{
  "num_hidden_layers": 13,
  "hidden_size": 448,
  "num_attention_heads": 10,
  "num_key_value_heads": 10,
  "head_dim": 64,
  "intermediate_size": 1216,
  "vocab_size": 8192,
  "hidden_act": "geglu",
  "norm": "layernorm",
  "norm_place": "pre",
  "norm_eps": 1e-06,
  "positions": "learned",
  "qk_norm": false,
  "attn_scale": 0.125,
  "bias": "all",
  "tie_word_embeddings": true,
  "parallel_block": false,
  "init": "uniform",
  "init_std_qkv": 0.0211,
  "init_std_o": 0.00347,
  "init_std_up": 0.0211,
  "init_std_down": 0.00252,
  "optimizer": "muon_variant",
  "learning_rate": 0.00647,
  "beta1": 0.93,
  "weight_decay": 0.0,
  "lr_head": 0.00754,
  "max_grad_norm": 2.0,
  "warmup_steps": 200,
  "schedule": "cos",
  "final_lr_fraction": 0.1,
  "batch_tokens": 65536,
  "max_seq_len": 2048,
  "doc_mask": true,
  "z_loss": 0.0001,
  "train_tokens": 442900000,
  "max_steps": 6759,
  "dataset": "wikipedia_en"
}
Each number is 500 + 50 x the weight over its row's rms, rounded and kept within 0 to 999. Layers, rows and columns count from 0. Numbers have three digits each. The size before them is the row's rms in percent of the matrix's.

# o: layer 5 attention output (transposed), 640x448, rms 0.0548, rows 163-174, columns 112-223
# v: layer 5 attention value, 640x448, rms 0.0801, rows 164-175, columns 112-223
o163 091:505481488443506527524503488512483617536477464457516527470453560531485508403453463466516523455532571491442501538518511429454464498548494579521572426465576546470525545463573465405458452496566495558495463462490448527450479530535481490504387456556603589487528483515564469693536446521467467431592487534431557443367483526449582529552451550548
v164 095:458537462548506446435584503487489514421407554475537483516561357459490589511583456456409537510414492496546468440453464629626470507370605514547537503460503482504493426528447472510488536554550452536509488507473497484495472550537515477503550455455458577489495525567487475479464499475480568524558519571552597449503487554501473532500499450519
o164 091:520495540476561480427552613469400519478486485426454541460479523486561452514519488555586463522536462494389534394487412469495496517464521460451464553449472516488493515513488522549479549457538521512605409502468459499434495498481570517480479533467506469539540538412422395381465568526596465492582480596545529480506451558529464536542453484436
v165 094:477491519447422558387588569491515422510512476462478483508543522537495513436538542452585425491569563535475422473472516513342530472472589498422446478585457441474500498515483536499456525390576512553402516425469460556517533482478457598495453416463538489489497493439502457557519533462540422444468509443462449495460467481472488486575518532461
o165 093:465484514535531507507347574532441529520446502594461376396529455503507440525576568449628506551467425522486527518487417580549526488566584420488478527394548571496438502490557531541450479524414443508427455480491547497494540503535485565604487513568511405452499461471558567449473485604577578552541582467429494569432505491498521440444499534583
v166 095:515550472526422462416528516487525485478514551556520475485481413591513463484481428460427496513334493435413532484538575488471593446507567562507621439461498508512478477505524456608542518564553502557495686541565451489503473490487494547444526552385514429569489511553493519513543414544434455504490444480518474533508501511509471414436471531473
o166 099:411524549531510528473563527451486471463523477401432536511433572411454504410490594535499462476500401474576398450502499517487462557448491483471429422468425488498465486454512587475550476506531519498507484480460481561458529519560549484513546544493520622435572437574458513526447564590579607498534552580461487503433514493450601408443437520509
v167 094:447578581582553444517454425345477529555535527568540493409515508586421524619537467487452485494495539517497412562468514487496490458574523544579521468500424496539447483486389545521547501609441575467449492519520479453471498532479490443496528501528492545525402453441532499539501381484464530493489522497429452432482493504539533590476502457481
o167 093:509563575513515485471365425571515475555515488497535525509548533493568440469478430501552539541539540473460377491416523555567504538474472453426473551540475418518512442473566566434502468560452541461473524522522520582485406516410608447528590532464474591431536562511478491552478515590503504508507485595551512498473430510481595510491466422545
v168 093:531466463480468396471492429548576516463535545518493506537442487597471508587509506486575523535487482545521546464554473496534483535445516500493564465449427488548434495466477415505509608525392546419379392484481493481499574458453516568544488506494531499536461535454563499511437480512541464475570458434553490498439490489509428564449525529566
o168 096:479542532521522501567452611478488530529459543441525511464492511409499516390535556505545444498446493499515494498496554510534509468539499445518419543514544502505558580488504529436556460551491530453480530537488472592467506490402427560455475540580522553524514498462359448492613587455485545542388472502549564478584564508456552544455505463490
v169 101:441616558484479487482535510540489540528639470543500404445539456535451517525542561519547536393490487548586509400539473396467426563454472491450478448573454414508490525452473533511503467553435482450569529428523494436512537632487541530429452490465504500567515505498505524579630512529540564545523475491587574493479510542521530492509513629520
o169 095:483506526441508516453437521572524530565564485375528552434421469529477448535516423460495561526540464606468568482471459502432428520431458476463439521424618535470534494505495536554532532420507464496494498541505509465504562487470453495506505431509498481499571516542445510551493544517500549499458517390511556496477491538537440537500470491473
v170 090:481489562457559531508500501499410502495547594454516581518493485527521518402444499513494412473468460439556426531507545457553544519433496449459407543561483511574380529496498567426526475550466511419459555547424521519514491471566466521421471535543447482465496600480464426428541460512510442589522493469540457506442438611491550510534493564564
o170 089:536576470524480583528514548428543559462562461539420492553509551437457494479491384543501513549545490559478408537495479542550446472504526557511527440411484523464377509602533437484477531535488453547551482439489450512514407472496460452494466489528524517501457535533413468548456536526551412532649435471431540543532536411498528507468429598514
v171 097:524568572543529528490545590506499447518402456455598406447503393611572449561519517410541494527587505565495545439463382468448459503613551443483441484486435509447435446443482528495525542432491525536489471482493526531493534483490484503477476466518457516566517610536591513439476432492485516511527526524521529488486473424541467486577540583516
o171 093:426447466454504545478389634589581472470620483489509484423624549473477549578477545426520498468448553460509524487411432525568543524558504514493561510409530479536407547496531520571430382566439446559503468435547575421550457601366508439495542545493532478449520494514499523565555481517494559468487544503478472469514497452497511448433505538549
v172 090:489553433477580466487520508600537483574453425538553474470538485524505488516518460503483543467549540578550554550538450465488521496587485552405344461612398572476497540527513527489494506549490554597532515470517460577506557460446483608485489459539491516471465495528531465467470534427531508549518495539442571583544427442549519480565454471612
o172 087:496498485523466565465521491550461489432524534543535476457446524540397480593376538564477447488472602547443489447484539513504541473556429558498539490540499522507465440440528427556583507518521507442452557481590475516440505388460548548513407486448416393493470495498509561426503447590506545515556550466445422509572615489565497496483581454542
v173 094:460537489524505485558515437553486498537529518553578551485527528503496511502482530463460521489542508499506536549492455425551469431434571436555535498517545477492490520457450494493590510486572552427426505446362494447506477521534480511575551574483362555522558415506550542517421513584527485548513493520646488415477490582614516475483505626461
o173 091:525583507532460478543452522546487519540487532394494426433480450514619503548477471446459549574479526529502458488578400515559457527480506460541500368515487444433440514478412458505438517583454409474497539542559474519515559512467450524498557458500516472590549492499545549494471451480530443458560381487467563489440447546435454531525556416522
v174 097:501461490511531608459607486569451428525508571434556416499543378554530515522565511497494547525492623557509514425581537535425478512496448449486516528493534504518489544484498599421522501418474499615479548446477496535508491529591426512475524497609531473496476524495475558532438556577494508570512501489519528454417496484514499487576496610502
o174 096:531456515542530559467513481526602593527476431338475498422504568458478518569511486491585390403463575550473467463497439562518484566494626488478471463453482549545480505523581463586463523569420428582553462437445552480456492516406517556601457513423429512463559484559551495429524411440481514533468544476493551393505480466520373591455514428473
v175 095:518464552464561459608419414455523541538505435456559510579487482667406532556418510545360465569400548484511576416502422453515578506499535482479468492515487429442566586489493440518520564516512479472455514506485537372543480503526441409529512517504480472484508552582512541561474477547467538554479496514430508478485511447587456465447528536563